Weights of a small transformer language model: RMSNorm before each block, 241M tokens.
Each number is 500 + 50 x the weight over its row's rms, rounded and kept within 0 to 999. Layers, rows and columns count from 0. Numbers have three digits each. The size before them is the row's rms in percent of the matrix's.

# up: layer 11 MLP up, 1024x256, rms 0.0825, rows 683-713, columns 192-255
# down: layer 11 MLP down (transposed), 1024x256, rms 0.0795, rows 683-713, columns 192-255
# gate: layer 11 MLP gate, 1024x256, rms 0.0827, rows 684-714, columns 192-255
up683 102:504506451553575539481539428503510462492530478465489517581548597558461433470559506451578463516400511515457486560549527519531542541460477478467687533585477445581504432528480447605479481482493520
down683 098:574511493451504418510499524469604524451578393454483461609432512476441550484433384457507466552488428533482565498487503491527465543586515539456533495495455491447443519555422498455482430468554515
gate684 099:473508462607450447535446577414451473546472484549480486539429408505481569574557507484508481617491484520483473429490612574415555461546497559446491569446503443514489503543478453536477416445460437
up684 097:556521545468534506508538439577585549547500519474485493528492498441531540448390502570434591416532522516475561546478404497525429628544555404560498507491583590531435506467490517499586558547468515
down684 098:496535481567569507550565566577521509512526443583597448544423514545555514527513588519558501484482536532525438519554470484497535511513476471530556570469507472598469493510534481439468490483531529
gate685 097:484435424483531488510517504451562414424571573524479491456454526548416423570420559516509448408465464495502567505463443517461523465513517511541476603536589549443593439494486506590521523508420562
up685 095:465523545543490447479475546479463524477471453500506537426554575451391495543404527555516470532448425490452420431529629394493602550487440439461454416563453587497528504552462573545441530437518490
down685 097:497617607483416660435416528528462445528595524447470529450546515459511568472506465417497518592464601476524434614527479543507493522551472573526507475565509462559452488420529513502493481459498510
gate686 102:455497562567487514532550513551464458525458511524466461486620595493496488517508502485589480469444415470541508471563514426523542556535409610467488476501513554503412498486474327520503503436453458
up686 103:552541554455494527476457516548427425450437470425460518596484502496445371533431545542467523529469464441555561466469497495499443493539551490510541462460520440551512560504517580424571445658548495
down686 106:430461428460510487474576533515473477473520449494439537495523447401461592542537498502502569525508452477506487484501416490493504479464536472467467579447476467491536460533549545488462480487511480
gate687 107:467481521498647510489455468560529432481520552451476426594379417549434499508504478490464525416464471447460482455463618566472454490571557474494484520407539498475604544529541439383538491462489435
up687 101:480620470458528499453487481525544571506381482375498541533450502541417532462329475481631403473499467495439384510455400467519538548555480469555477481484578544471555465497460437473410528509504421
down687 105:487474465500545584467495551551537557507418487428590516523513569516527471439567411462426468577465499559471502522502429552559487446508569530452440598461442548498479530512385524539484494493497520
gate688 101:442506458456521573496512509537534475490477524603444437523508540506487429486577441491523588461499452469458477473460452539505486558503467553549453584510454552484455510373449471508526459431505491
up688 100:492570492445482459490501432568442534536543462504524535547462564504490473457519500441543512414597468492531511525498504501519532487402523572562514516426525501480401545412496459450562551502517502
down688 099:506468480518554496531486530536516485512452611487546560472543452495477561518501530506489528563577526453464654550508470558552505504488512445472505527541498420389484657441460409507550504403508529
gate689 103:564469632540547570510470488410523478527504571514519456459489564485501459471556411548529495492489496511525562507373563491449524521463541542591418499396559507495507453470455523476450411472485541
up689 101:483519390505511567554515590481545536522559535482468535526477517582453513429461479508453496544586516591523393419532477537534403416528645503584464486420504557484570426564384497538561427588450458
down689 103:461534539487518499512491477524507437466470596494543473485575493605528489598488449490568502440464522490575528415456460449472524545461567502517435515617478592451511507517451428478479534474513451
gate690 100:425555474448464482479549558497524400495505477513451486463509491563542535501462515470515500463510500482526553509483471537576506496455629482548458508586424571533506494513490582546470531442443566
up690 099:489577581524497591424502549490498526538514486471501534513393530466495530512527558529474407464467591501478491557509472492464522516540534527465514491444505531478539564553484499502439548485517530
down690 101:480475580550442464535497547451559577550542530381601488517486563576478505573586498422534456501446528499401464504403515560520524495599500476462450579410550576519473543461457488529454553481474439
gate691 097:449482444481482538494551593551411499607493564490522462450542467447529507549550407466479479370519517500536526530541548472585477561453462474509544552470536418568631483432421486520407605537522469
up691 096:548517546522500460501461473421538510559525463431559571585501534602517513476444487450532440621557562559471453468458509522402451402510456572549462475427528524376486572465509457468582521559497470
down691 098:446530477544512514511450522453481534508495503453486519537486482494527488568552512551470616567485470485498547636556532425503489531611529482425514439555565560500555484593468588471593503551469491
gate692 095:556556525507392478548546475448351476471545527427473631458530460532476446435520601525496490499547509517434585507498534500477494474496495516521460493539604466507441539479546587451491399478489558
up692 091:496494509548580500539490401514515580465391501512457494467495582562584486432454479449497538467539495390391549452521510494476526558524531516496521555498438514427490565418435470450593511510522544
down692 092:523561498456451463541483535498479424603503431568610494565424464403549475502464521482606524493462521613494444497497534540480437455527376503432433481517532520454515481457523523545439479551551563
gate693 099:540509574522534582430459586498529467522482510553467487484543580540434554443505583451541586529470448470524614584559494448474574574526381492447552542508521524639509581460468542553573470461512482
up693 099:459462605478575463481526501512511614358505557482534514463462614454471499473514580541427511602559403522522577508512477442454580621564517452491487574571512488597494571507422512466496371496534493
down693 093:528498458569476460576466445537477439458531462414491527454441544537455483516456458490458483524443556514448513491473502467473554490431521465487450470491594504485456613495447532502546484560581502
gate694 096:438461530406417408578553583503482398484594597530515476477450544610569553610516496529486443466521534551445522476526541510438431469451531532492513582531552580468510574548605528460532473474500440
up694 100:513507468529521526570528515594530524510537534454410542569496548520485488660459477499459493539473449506462413476536482510476444490474458589530561476507436483541547491451506472440506580520445505
down694 102:441493508416489437542511447542514429481366497555521432525563500626481454480524442493479561492478567471494571487508479469407461459521551497499515544498505488440486589425511458462550558477520568
gate695 100:480551535496514467478522470492505483520454467488466393495489538505567503578519468505539513552510568397484482425450422568453567514506569531364522573581501542522465483468439433471428497521494439
up695 100:510500537444499570516471444532375475524524527547524475532600559497482549496444482454485519496443467504439369501562492521494575503559538546492558518522512488482449489547382503460497520443466449
down695 101:539569633462482512553430510576486483474465535525426452486514513523501502595514545428512502483528498486528501506599422593493426509580472518456469513520547515511483540506390516520496481477534568
gate696 102:567475518569455440540489491514490450483461476573475547571447588525480513444499542485516493513484503584642511522485560441514477541527603437475417629510542539444462475547452410409479472557428467
up696 105:504458489462598466491450451537464492538515481511461493488520558519473473551485473473547486429476603559448541483546452470447593523526469521572410490527477498548575443446503494535503439451445477
down696 105:496490489485593413529523612498422459477549450519451547608459551404418601553482430535484553346504467595572486475490513428486545477484498458406475470499463486554512452492483481466432472484504414
gate697 101:554472498493453545540459499432516530559437502461512431466496488476454526542467457454546461521509457501518504493380633532474530534595550532472596605475520510528487531424539503535402473547470475
up697 100:418469475519461510573532411577545466580473487477539495426485516442468591444507421465471508510463499607462585487430499537464431515401478493467556488455535455441459458519458379533479511464541473
down697 101:492486609459534482473567491608453557518507514518575483603471504507481491539568468581457570498453561478465563505547438547530467468443493597557435475523441587493447515472466512466458556540506439
gate698 093:446499501506526515524614600604432400475528505458379442554539472523488553539510503550544496509484429572435539515548488458427483499532453532548481562553505628459496504487526490502500458513506514
up698 098:545506441547499415495416443466513478578399396544607608514439493544488550491470527478435531523462475460563497496422438522507521530499571457493565411491504504531495486455559492547447438510586569
down698 093:564572469524470545479488499487489576527499427486559468433454454461471590465506444529499456548515446477531495473405537517592500551557525422497483479500512432508577433452457431518428500469396487
gate699 105:472493501513488530522564538505596461575552515582509592522498581582415460570484479511495583487467412558510550461505546482449487609522504425578485436502473535495582468486485514468509508436484478
up699 098:430472453440420500536421483529570552499492460487458511582502463500549485526514521459486504456410657593519482627480516489529471500550360635507566480544462382530482496505444647437418530475423534
down699 097:518583489548538496474510478502399479505516467433537478605505558509481565457386512490359457566522446531493589499530545588558503537529522555484449472466536462503517514607474518477490469513529468
gate700 095:552509466617560560467597570536517471509490584482472514444480530496518517556536588546471539432439444484595525428517497461551492454484634563504451529492475535547492470489524459496500551464435486
up700 100:447561547490528575470513461457507534407505461591485552388452562481502476517533522500536449484423471598486395415518421445542503461440543528474546467425525498483552452517593480471466497366492485
down700 100:417475574472510566468462444471567377568499505626580515534446541530507402485454462446515468488500583536460484553568404465535464445477485551542495489536516497407550473476573493420547474486529484
gate701 105:554542479483621522480548456526482500611631422528493492453468516457480557441569644572447467504561519502462489449489583463501557524465489502486504519482458540508528605468578519498526382422471543
up701 104:450557588486501613453505471493484541539462422509471600530417581477441585450516441529487461517446545588529509454499502475476485470609448501474495602481532535516498485516421341471478487550536394
down701 103:525479579458555488449545581518492589556501479532576516431464520565437502398529526550489472464527541561508481418557459503564547532548522513506568564457422514521528472545533511441503517441535537
gate702 091:532380513525555395492553502412551535504572485563427477556531468546505484645550483447494470501446497532489522562540527504524461462553594415497496583458514468566545487465468481432520473443402580
up702 098:478610498562514628541470554573530422491481531528482516534572470568440615370465455500406501476486512495450462413530520539422466565555489484505498447498513606603525398621507514543466467486484466
down702 097:502541493553517501510639503540500361486460412442508500520545416463474502549545465420502541505434465511479485493476511561492503556548608438478466572520491492522518475488458463470498423403566565
gate703 100:440455479519512505505493568575547546543462467523522444434469571426521499476547545456503458507460551482506474487540586513498537468438519484492516546571526491535546506422468453484560467430476524
up703 097:489409474492537601484533513483522570584516541419521451438497492491427472490521445473453472557498576541497398481470513384561489644529495519439460511523519552547480418486385459582504563522486556
down703 099:483527425587478502491454493478464434531472631444555467531490493513504438498434537441482499499501502495539517543526495534463496457506477598488555501581502394504531462511471576497547484490521476
gate704 098:494504571506439547465514475559487642622491465490546499541497435480483544549571574479490430495504504439558521421475578450387596524463539442505528516469519517426465498503498489512467387579528465
up704 100:518533525607478519417510491497512521560439505589529458497506579514547591467526546495491513369468482436526570452487467527405500425488501467513519432485488484485507368435492501513508434497533575
down704 096:480499444511500462557506543526448460364608538497309476543561488470488467481487521449421491559537571625425492522537519492474412478475502566457452509486460448559518578526501479503547558461566468
gate705 097:479589544489636493494573542545410489477537447482475560532584559466508525507526547537469480473500564532490510437458483581491566562481601519454460522465497495537467531444465454493469597448470558
up705 094:537559566460559643544564420542595492477503485603450517545454452474472516493579487454506489465459528483528588548569592530537481542430538479415478593492471554588514516523517414543496507464559573
down705 096:540608533596444502529431631403528493461458535461575512517423532518571460462444558487399594436487460464384517517562556569498487412514503485493375468467508527591479532507477581414486538548516531
gate706 100:478519447439473494561596572518479403397599502444443546477527507457553521535431488477479428472481535498446555462484423483531512560475458539434558568457502501512558467519513484473550386569532443
up706 102:538476601550481503410537492427524474419579467467428478509454584500484460503478519494435525545440515489498546458524464512518428449534567436530443545435622535530493544528455566509454446577469476
down706 104:495476455466555391479400437490530507517521544523495595507392509512580541443428500541455476463528476477432435471563519483496511529491507478421429527438471486507454546558459395355538441515492493
gate707 099:493415524436544532415488533516549457509474495587519635453476473484451522488458570534524578574486492558520429429506584487429475537530568538522532497427482480519522442501543540436461497484503539
up707 103:545480492473542595489521475392506490541497527430514489483571521484431554493522480490541483456537495472495486520469549490531387432452553484579570514513500532507515484572636432544472506602466426
down707 097:598498535437526465436510554490434483522455485530527590484549499537502595566505463531480578558575509512474545482497477522470455478523477474551494527491506470474482440521522417450466532527561514
gate708 096:538566469492602488492492512481538526517480542504452449475527433513503503478475463560452537491460405540585594480484530472525507552537515438541529585431555469527490525527507600499407401422434465
up708 101:543518512510525495472489558524501589504630542488513510500513557560540546569513518474490550487418441485549423555475428447488485492544417528532503574404583549527411527614545498461502448411429488
down708 100:486487483469420497493563472571502548432544556492584471429479512515452505541507541407568435484466476545498511439454488533516485497549450536500540525545516479530478473540508481505552511518491507
gate709 096:556560531536519480507566568441521545563496493419492481532427481443506436469545527475494624473599546596564513466486506494547519552502547514466484604447540468466553496486535364521600480605458521
up709 097:489535459489572522450478471521495444497460454557511479523427574525442517547529530490499526601387465503469505536499542542486566505493562418533580585567513428485408459497508606456449456430461546
down709 098:517502479448473520452445513477498463510504372460353499520501517483465514521501475491472484477446477497505676519454556472438512501534462465449497627431461390483498452552456508555482528473459461
gate710 096:491499532604417513465457470461526462519544519503501516549491601549557527556516473462510496474514482525546476451404475541452440607459408558506537520437501488542482558543479555504461540393451447
up710 094:487502511540515515499484502490385507514661546487554473416445534482525457492537553436580477617586507544485487434512528406517492490533440494659477504479454543520524492426507527525427578459512553
down710 095:566489371505478542382483461406503504521519536554506531488591426545610513509450525412525498553499386452578475523471418441514462501424461568470565472514468503512492405481549543503446565513445454
gate711 104:485378496426489530432529637519466537551539425475477479498529538506463526496464462606510506508563475548466466472479452496484526582502441433502555551494446548507518522415462367514493493459513503
up711 107:523593467468522471459461505548534550503509479522492460476478529398481501484453447411472362500532477475479544590544510497494557517547516562567482521461430504468465476511578549489445496460488481
down711 105:469552583499567574589596536454422514502545512510532511488475553524554533518498528550462549499396443387607511584539527461411468456533528494436521509450527488566529559482515445467571446386456462
gate712 107:565551488522426503433537451504522537548437505548529441458518532548459539530576530522633468461426433489491546473465547499375501583439517469466570533512549537562570576483497458510451466573564521
up712 109:441509525443477448406486552541410492483553469470492552473522472446485488554570484381528511491542457544505525553568510458536456482482559518458445519506412485531500529363519356632479482548489440
down712 109:506493526530511541552534504508580524472481544499372390470533535450529547482414431461442373439567556563478453597451494477514377491551470449517473509558534564464511513426496554467520556461478439
gate713 096:497483544479478456543468473484561481600525590476463434514558621556482539435524524468516549507526478433525582488519508470465468474512487517483522404488510554620482564506563486517492470503480512
up713 098:577523524431506544469445540493535613385505511562501452436515446488478524535569454509485462570519462483493536505473468455520502563520417451544488477503499502513476515614526530538634409449521459
down713 098:523531495555449497476471551495489444504570408436471516433488487448505486495488464438485534512581603523474479488479507607497519497480521552403502489520525459532441424522528457510488507577454526
gate714 109:633492508582502592449552556528380526515492518479427488548447422476530520518479496487501549587515457427467566472473548517460495499514533544481436532411501515515474544486499509496533491455517501